config.toml
num_hidden_layers = 9
hidden_size = 256
num_attention_heads = 4
num_key_value_heads = 4
head_dim = 64
intermediate_size = 704
vocab_size = 2048
hidden_act = "swiglu"
norm = "rmsnorm"
norm_place = "pre"
norm_eps = 1e-06
positions = "rope"
rope_theta = 10000.0
rope_fraction = 1.0
qk_norm = false
attn_scale = 0.125
bias = "none"
tie_word_embeddings = false
parallel_block = false
init = "orth"
init_std_qkv = 0.0369
init_std_o = 0.0458
init_std_up = 0.0528
init_std_down = 0.0528
optimizer = "adam_hyperball"
learning_rate = 0.00482
beta1 = 0.9
weight_decay = 0.0
lr_head = 0.00814
warmup_steps = 200
schedule = "wsd"
decay_fraction = 1.0
decay_shape = "linear"
final_lr_fraction = 0.1
batch_tokens = [16384, 32768, 65536, 131072]
max_seq_len = 2048
doc_mask = true
z_loss = 0.0001
train_tokens = 135700000
max_steps = 3005
dataset = "wikipedia_en"
Each number is 128 + 32 x the weight over its row's rms, rounded and kept within 0 to 255. Layers, rows and columns count from 0. Numbers have three digits each. The size before them is the row's rms in percent of the matrix's.

# gate: layer 2 MLP gate, 704x256, rms 0.0528, rows 194-224, columns 128-191
# up: layer 2 MLP up, 704x256, rms 0.0528, rows 194-224, columns 128-191
# down: layer 2 MLP down (transposed), 704x256, rms 0.0528, rows 194-224, columns 128-191
gate194 093:077078107141128142209163143162148103151101087169120107133155113147161087122109125115156087171092150066117153135114126100180131173188128111069184133130070129095156110108140173166144019104084114
up194 090:136149117113111093095159132094090085141154123093141086131094049126101112146181175093132122104104065120094126147107089140080142097102119140192147077154143143118119111135119109111164213136184080
down194 095:129127136153136089143122174153122155165141183166135167110085084182129092119187127119150120110094153123106093146117120157104163058072078131136144151126125055091140094114128156106197159130079090
gate195 085:158111189130149143149124107151135094152100073136117129080113175125116163144172107107136092105180090141139074052178093151136163079071162122130106178153135104152082044190138132128092101182159158
up195 089:095194157130117070113174138188185106118152137076114116154094135116099136094167094182117137147140168079085071169110148163131146124132118101167094140096110137101136124136128090101107099161148139
down195 090:131112099137150119153125141186093155088090142063125136104146152147107151106119069106137111105159116158144146058140090121132146139156171177134096169203180121129105084126174103086156149116131151
gate196 108:101080073131115143141114090171127139103094111177123078145087118136077139128149129076155101136145148075135119145112062141152100125108135130089111152178129217111119087113141116153148137163136164
up196 108:121129194132166122098160170122143158170071133081169132171108050054078180157120107151104125137065124147115199133117105050143164091155152145122132154063070086118122131190122090052101098060136148
down196 107:125068100164144102144124077150135181100128131162061099123154186108097139097144143094180108141160175092139088166092117160164143145101122126131122082172130114055078114050128119138164157096105167
gate197 113:198120138071170111171165119139108081139104101082136138088097115097090137098106154092174161156110110124122120127136120112137082171134121105091143216132083115106125085148114189133142156117111110
up197 120:148143106109144095123166119077097118141098142095093118165154088100077129062134139123159167113106107102115152138099094099122094154142070093080148187105081110160138100168091120101151097099158120
down197 109:216099110074156125202176090151141111150131019118140144093143114189070124142104190133133095179141091091172120113180114109105103111128087107084153159148133071218115062170149164110145094128138074
gate198 102:118087191119099134179193143106080079052144079128143086125112044141177180101149137133122143139131125056139121151132156079135141108100101141180140143186123137094145144166142141108200096134140147
up198 099:048103155104139119170164180114122048170196130142147100177137112145175108097120173123106161118119138113065141121157157159171101163142099097129174083124133103153201102119134087148124138178160092
down198 104:156127113156123146071101123145172186093096176137071116140120128159082145115138080109131083135093153154138187086098106078148176109148122165124100134118137174099104116144087139109164106116067103
gate199 093:130137122086145114101109120164116158167149110082095149124144090154176120097129126081140145098103107160144091123172099169075126142149062188140150094169114131122194112139161119106139145090122115
up199 096:098159133144036123170154094131129069146204148191157168122102136127136146138088142062152173141149168153053168097112090123147067123095091095083136153133095165149133136072087193184164153118074145
down199 103:133173108175167126094145126131103124156118130101208108158156121136134145177137182118129078097131105106116169106058151091166121131093167088191160122128099122203149071125154139156113113163101110
gate200 108:165095150139180126168120137129132104192140137160113064095112141135110122139191130097124083082093093099162143051126146155170112079168095159142129073094133119105081165159129148120167142182092178
up200 106:166103178112147150184107079119122123112150109140157088090126128174103171110139111084114094147140132094163107096158206134171121105132108149121104114168167132098030118151135132176160151222073188
down200 103:078089164107121185139123091153103143104141099125176133141159134139068157074076089141144130169145107105075074137122154094123117141048151143097143184157156174103133085127135100143140107181170093
gate201 096:137127116113086097076079158100187135187152166140100138109157090097077106217151083121057112121101128066104107143135145192125164116106157119094141157066120150096128154082139136073167073116128124
up201 096:130095081124099145154160152063095094134146102135150084167097097091082156096117197138127087122180130130110127151172092109078145149121147153187120092153125118154210130125111142112138158135070173
down201 096:092095116160098115162148086092138078114157099075185098123098122157078169091115105130092082076152066112203091096145085094141100152118163089095056143150114110150156178116141103126144091143142139
gate202 087:193153094129173172081085103119096167070117099135088116073133100110135106129125116160117105105109159097155123115102099116154112131153155151141068117164156115204061183186095107148100149123144102
up202 091:130067176139109132164133130109137206156099100153157060117161131114128131132178107055129074123116158159168156143148127093123139063151120148160113132102138083127150114077124086122150122147140066
down202 088:128138143118159118146176142114130083191193148144103203109122121140153091141098178161078144131044083189105125121110114108131091180112145114089109161108127148104150130151105111154095111122150131
gate203 113:103106066110113146134109062166143151102148100089107125148122146129123115122142076184152147158131138141132151095110087100120152102189109149137111175104087088155095137157102095157175149063081170
up203 111:093134140169113081175102127134120132128113132167145130118213172114119114107133154089107127105147105127125154091161155180180108073199132122155157098171157132124136123061151198104156081124125057
down203 109:100134130127200105159118077125124163076130152112148130136180106141108138144135143110094155151134081136122182179133169152109093135135194105128180098086137156149090127090112131081160120163165142
gate204 097:095144166096089094096105096186181127083081170102095157133104132122124091175202142136145081166138111109120106148097117108144123144124188142163141132127122121078088138139129135080147152158122124
up204 094:099139140151145119122095031183176160159060113116105108105090117164143187094135129152165155109098084147123144145165051153143105138109113136163142116128174122092168122126101131156115123192104122
down204 097:180157096133071081149182120062146129172146067107169128178177129133124122132123098097114154102109141177175082101172128154158146135130109188137111114137175175161116131128069138177133123178130105
gate205 126:143144097184145139112152104129135114179068150183090133096145118093087137120175153103145139120104139088174182112150104118087143183173180109175090118152117088142142126151123114109184109097077115
up205 106:153093173057082087080077131108128174081131131095126118167119136150125183125095094154137091133090169178103091118150130126134097147112067155189166131079102166122125143133142095143067111095136116
down205 101:119120159115142125113118133120102166123098173182000175135100097123144175124138108142155131147091140150137188070142085179113109234155184122195112121106135122077130139133218083096153120099114136
gate206 096:116114138126144123106115169155106090088157112107122063124068116160097135114195131144120176129102109138133114144094102129157047184059116168064131136164079129134139077151156141115133079088159139
up206 104:100155095142084081071128135163127103127136095061167173101104136141166129085165181142055127110133146147129140131179070156119086163063111167136130110140158131118144113132152086174139119139086095
down206 100:159137130133168138095110131116121151141135200152148160107140175078142137117096133115128078168125137088152121106151145097109179074152135086155145104107108094121081131158124147168088160163102186
gate207 103:149139126122125133116104143139166175156080144149113137073152086086121101145075130101179122144105135101121134134192095145163157092176127132099060142119082144145157141099107079140160092139154143
up207 099:135130099181147185132098139174134128123100149153115144162106204081145167185145060105105127078156094118126070129151206136155131070086132161146109196123184158144154123164125073113159086071109142
down207 101:145134136196177134132150111129140129185133158094078124101163191074158162068136063129140101148185154146152150112097129147104085094089103113210096164127134147115141140121102099115119185067145146
gate208 106:100152119113139153055139177113092119118161183139014099127143137123149126163088079146116104088051113138144131101147113096138174083113088073102095141100137119138075179208111107097153127123109085
up208 107:129126167047188197098124120138089136113141130109095103114094126166105143095119169102153057088091191106135128094163133153117133151099096089091105111131221145085090166100096150165093144137139152
down208 102:153120144079133170123092089145111112099134143148151134126109133135123142091106154072135128160139155083128069144153149177129082186092075107099108073161176195115148131060120157171137154057155145
gate209 089:072131127097127112104139182185114173110122089187097133163166138104150156168146122151154140083185083098148087101110131169171134137146101172128138131137088110092158143158185120088165064131110125
up209 089:152129120116116103132123089137127064148100130112147131084097094138145165118060123149132071105100178144116090100111140150130146120159131128199107143085145128161129132100068141154083173095132144
down209 088:106122100073101092094136139141128173135136114161124146080133122126114173129140103178150116100139140172142095139152132099178120140113132174154160125133114112112149078158182144068155089163138090
gate210 107:206168137197161161087126099178122154106130150140098164148114144122086104138146117173149114138072146147108111140161117149117089105181116099131066161136191108127117168163194113117108158055105078
up210 112:112126123110111081159126128091143101139095129028133065114149069155153158106110135168170070090156047116138166125091018134173135149098120111105139201143121152151168148103160167148075163146082133
down210 109:129093144182154132180085089100151109115103088086091110129117191164117058164116158141099108091096115135125114140141126130139143159132123153128108144184084070138165043128175159175098074137096164
gate211 089:132136092088101092156100136121186100194178112133143120114165101116130136081211185161114153123133146134107169135052110082125133116173152147101085147116121169123089122108109157175122140126106160
up211 088:127134077137079153120098200110140156094079116126081089101197139159098148096123086130109105083094088164094137141175141095073132135187152136093092158162164101151088180113118085143108132111095134
down211 093:156145112152092157139126158134132137130096105045226136162193125158088113126182123133126109109141086131109140136124091147114152110109115187110127135150156098070095130121048127178157164139115139
gate212 110:149135124164138142093131124175131164120107236092112147095151135101072077122152127118177122163147169174143131114135142102169121128128119090147111156125123098038081184120155106124138122075050181
up212 108:078165163142127172105097156181118069115132174097162101138118146125137120101093178175132150180189141173139133073155156127136083128157142116145078157138108097076103145071150187179147162122084146
down212 106:081132150183146184143130122162120100135179113117146104143086175180143136093123151139104125143146119101190146036189132151147077079126138121084135132143147148185111103094142170118143105126185130
gate213 097:092124160209185122145105182164174106155072188128112173133141118095154139126124127179148154133109074171103174120162072040123092144163111167127171230143054134135110186116116150089101125062097102
up213 095:142157112150119132106106128108142156167191140133074102151130115144161130136196083099143077089132091106186117157104159166176190132148125109140117100068185102136145072172170115120127144136072132
down213 097:101183128203105150093106160109161119143102134127079147101137104123161118126169096200132129121088064161172204139103108088131152150147118070146188171083140069127142126141190107099118154082080117
gate214 099:144127129076076129091099158100112106152154107117092054099172060114144077178178146119172121113124172143143133148195157094131140150125149070138079116196138175124058099109132113173138126137118113
up214 103:088084156128121098167083122118123075139145169115151122121200176159088144139148115100121170144123081153086109062134121199077069128117080130160132074105136122165194103193150141133160122131160173
down214 099:194196126175161143097182157169146180139090126140106173151104087098157166136142119159071113111125166133156098122087104092186174164145138184135152098115167149088078148095080127143068149138067101
gate215 084:135174055161159186073160136128111155146152118114111139075131106159060157124103118128072143076083164115124137168121142126092141129092149081127131155131152087148125124116116071119121071120102145
up215 087:075185107113199070048168118142135091159170109112167129125126117125141095111084133170094157101085164171097146191086167106103139151158110150085143165103104089124146142084110114084137114154093119
down215 087:161170069126124108204110078139118130108096128122215114145177098113160124173164086102064108119159085114117146101131194128101122123170152105112107132151131089138192166119133155110104080198130151
gate216 103:142082141129068146122108144082120100100101138160157113122096116097144164173149121118153148071095088139107177186147104147209125122094166155129185101131081180066100153106159133077132085156129143
up216 105:116110125150191117137121086103111156122156150088065109171089132191117109114148157112063075180134115130118107104086152127101198146145128085119221088102124139170144150170161131133090137162185144
down216 103:092209116155150094151109136118134119146146094118065100126111106155142127116114109205065118171153111185122134137141081082129135149125125107139145113139126109124092112085094121098180133058142159
gate217 095:154137069135188111089106126114192074132056127209101092178107153088084125057115123146093096100093137156163133155088066115148137188119121122131114141110107093108068146189122179132129165142125121
up217 093:137109181171076141174145107142112095139145119100115150172098154093138117110141124176091106209081120146125126138156163079127100118140080115103085128117055139201201099064073136125127077141125119
down217 095:147129113123102138131124119086147110122152133152057176080083141114139165119143173164147093226122130207136157129120094091138128139203096139108111127130090144123117121155112135097122130190102103
gate218 112:164108148170113121089132136142164133071138134102138099134111150165109109131091087159070160136093160123117113137147117136115121207182148097100111075105134076156123115127134106126096174110127139
up218 107:057058139051117120132161117130162141096181113109173181146107145138156152124101179150114121125139118087103114100106118145127121123083194185168147070133077149135172127091114161111134134167089062
down218 108:069113088066096154123138074139139094163135083165137155133100117147150125133106119052115087129177145058171122205084136204082154056071090125143208125126109119154153146082153145129165127147141104
gate219 092:167140125083168175133141166080127175132136155124099159111155078172099116131170162144155082078156126177058104063114145097177144124110133132151155149099164129122072200164137092165179091122086137
up219 091:062043106113135059175124056160103149208147103149181142155138190114136089138088142137164152209138149094105144147125127112080144080175094130119160106169153130133144069081027171161137127116152140
down219 091:184159141106126105072138128172105141127086155117092094129198129118128096145142083124134143073145157123126054139135103164076146066107142081156136128115096103078113116103121123135120085139109098
gate220 083:119146051112103113110116130068078155152138073122121025109106097147136106128131134106136121085113089148145132086134179141132084079144153148092137076200143136096086111132136117096135148129091089
up220 086:037132184124104097166121119080100146152085100155134140107069109170137152119084097177138134146130155156141116136162159149156117046162149136132156103144133132141152177173102127093181119173099093
down220 088:147149046088117150125153180140105146142138162128178142139121091132088180147143206085148114208109141124110130119147113100127150186105062129072120137131116061133157159145048120135118206139149184
gate221 101:108133138145117104114198147088145125143180152071129130126090137101146164092130122097176120055084118154220134166164121049146151082075122139157107125108162094074123083096141146100067083080130147
up221 100:158139179092145108182125186153116175192173127136120149181186187154068128135113123093136102124190148097079114085137126114153144078126118161181057181135099153148134125116159126199130119161125170
down221 105:177127156107155138192129130143101134126112099175165129230157124169148101157157171137117101197144133174075101098070161089126159102195080167141124081150107216129089113197144158167133084148132144
gate222 093:133166138163142149126151155116098111146160181109011127116118097130066136146157170176126129073086109116134119111141152084148151082125085096135118133117110073107110142141155137091149137135136099
up222 095:113115177112120122167103175117093139167101117145150119136071104143218159143138130113106135146108095187100158123091120134141175119193170160177150119091100113116145107088094128138145065144130164
down222 094:143154105092094089165118149102088092114150135094142113114092113157172127158168120117135156114078058177130135045120117066147205135183142173136104132075068076108117155123098087136155112141123119
gate223 118:158174101121104170132101155121117143149109174163130108115127187081121128163128171088119092117168130169127149166108119193062197100117144137145130150125137174132127100163121166133204135131095099
up223 113:113181141105118135139101132103137103099130136152129153138078104147088141136127148129153042149153140135121130122099087121137137141099153064149126110115093139101082108143125095182140105129114117
down223 112:125140164147064120115126179143134127124113157097046097133131114139172095154084118092134180081117133151126137102196116080130127135099117090165111152146125124103138195172151113098151100043144101
gate224 086:107134119061068088136152073082132120120100113154119150127164129064147160175129145113130119108113145142107126143106156128164156087127158136141184163143147166109064210138140091134186117114093167
up224 086:151130098152170132068129060124161122139161146186079127155085085138142102156172064113114114101080135138107104132154148175106096093157125163131118133145167168118075198168118112094091154131083145
down224 089:134110138135114127096138153188127091124203115087183156163093134131077155104197152128090115063095175085122117158127102102059116112126092201171099099132148148133190129132146124136101143127157135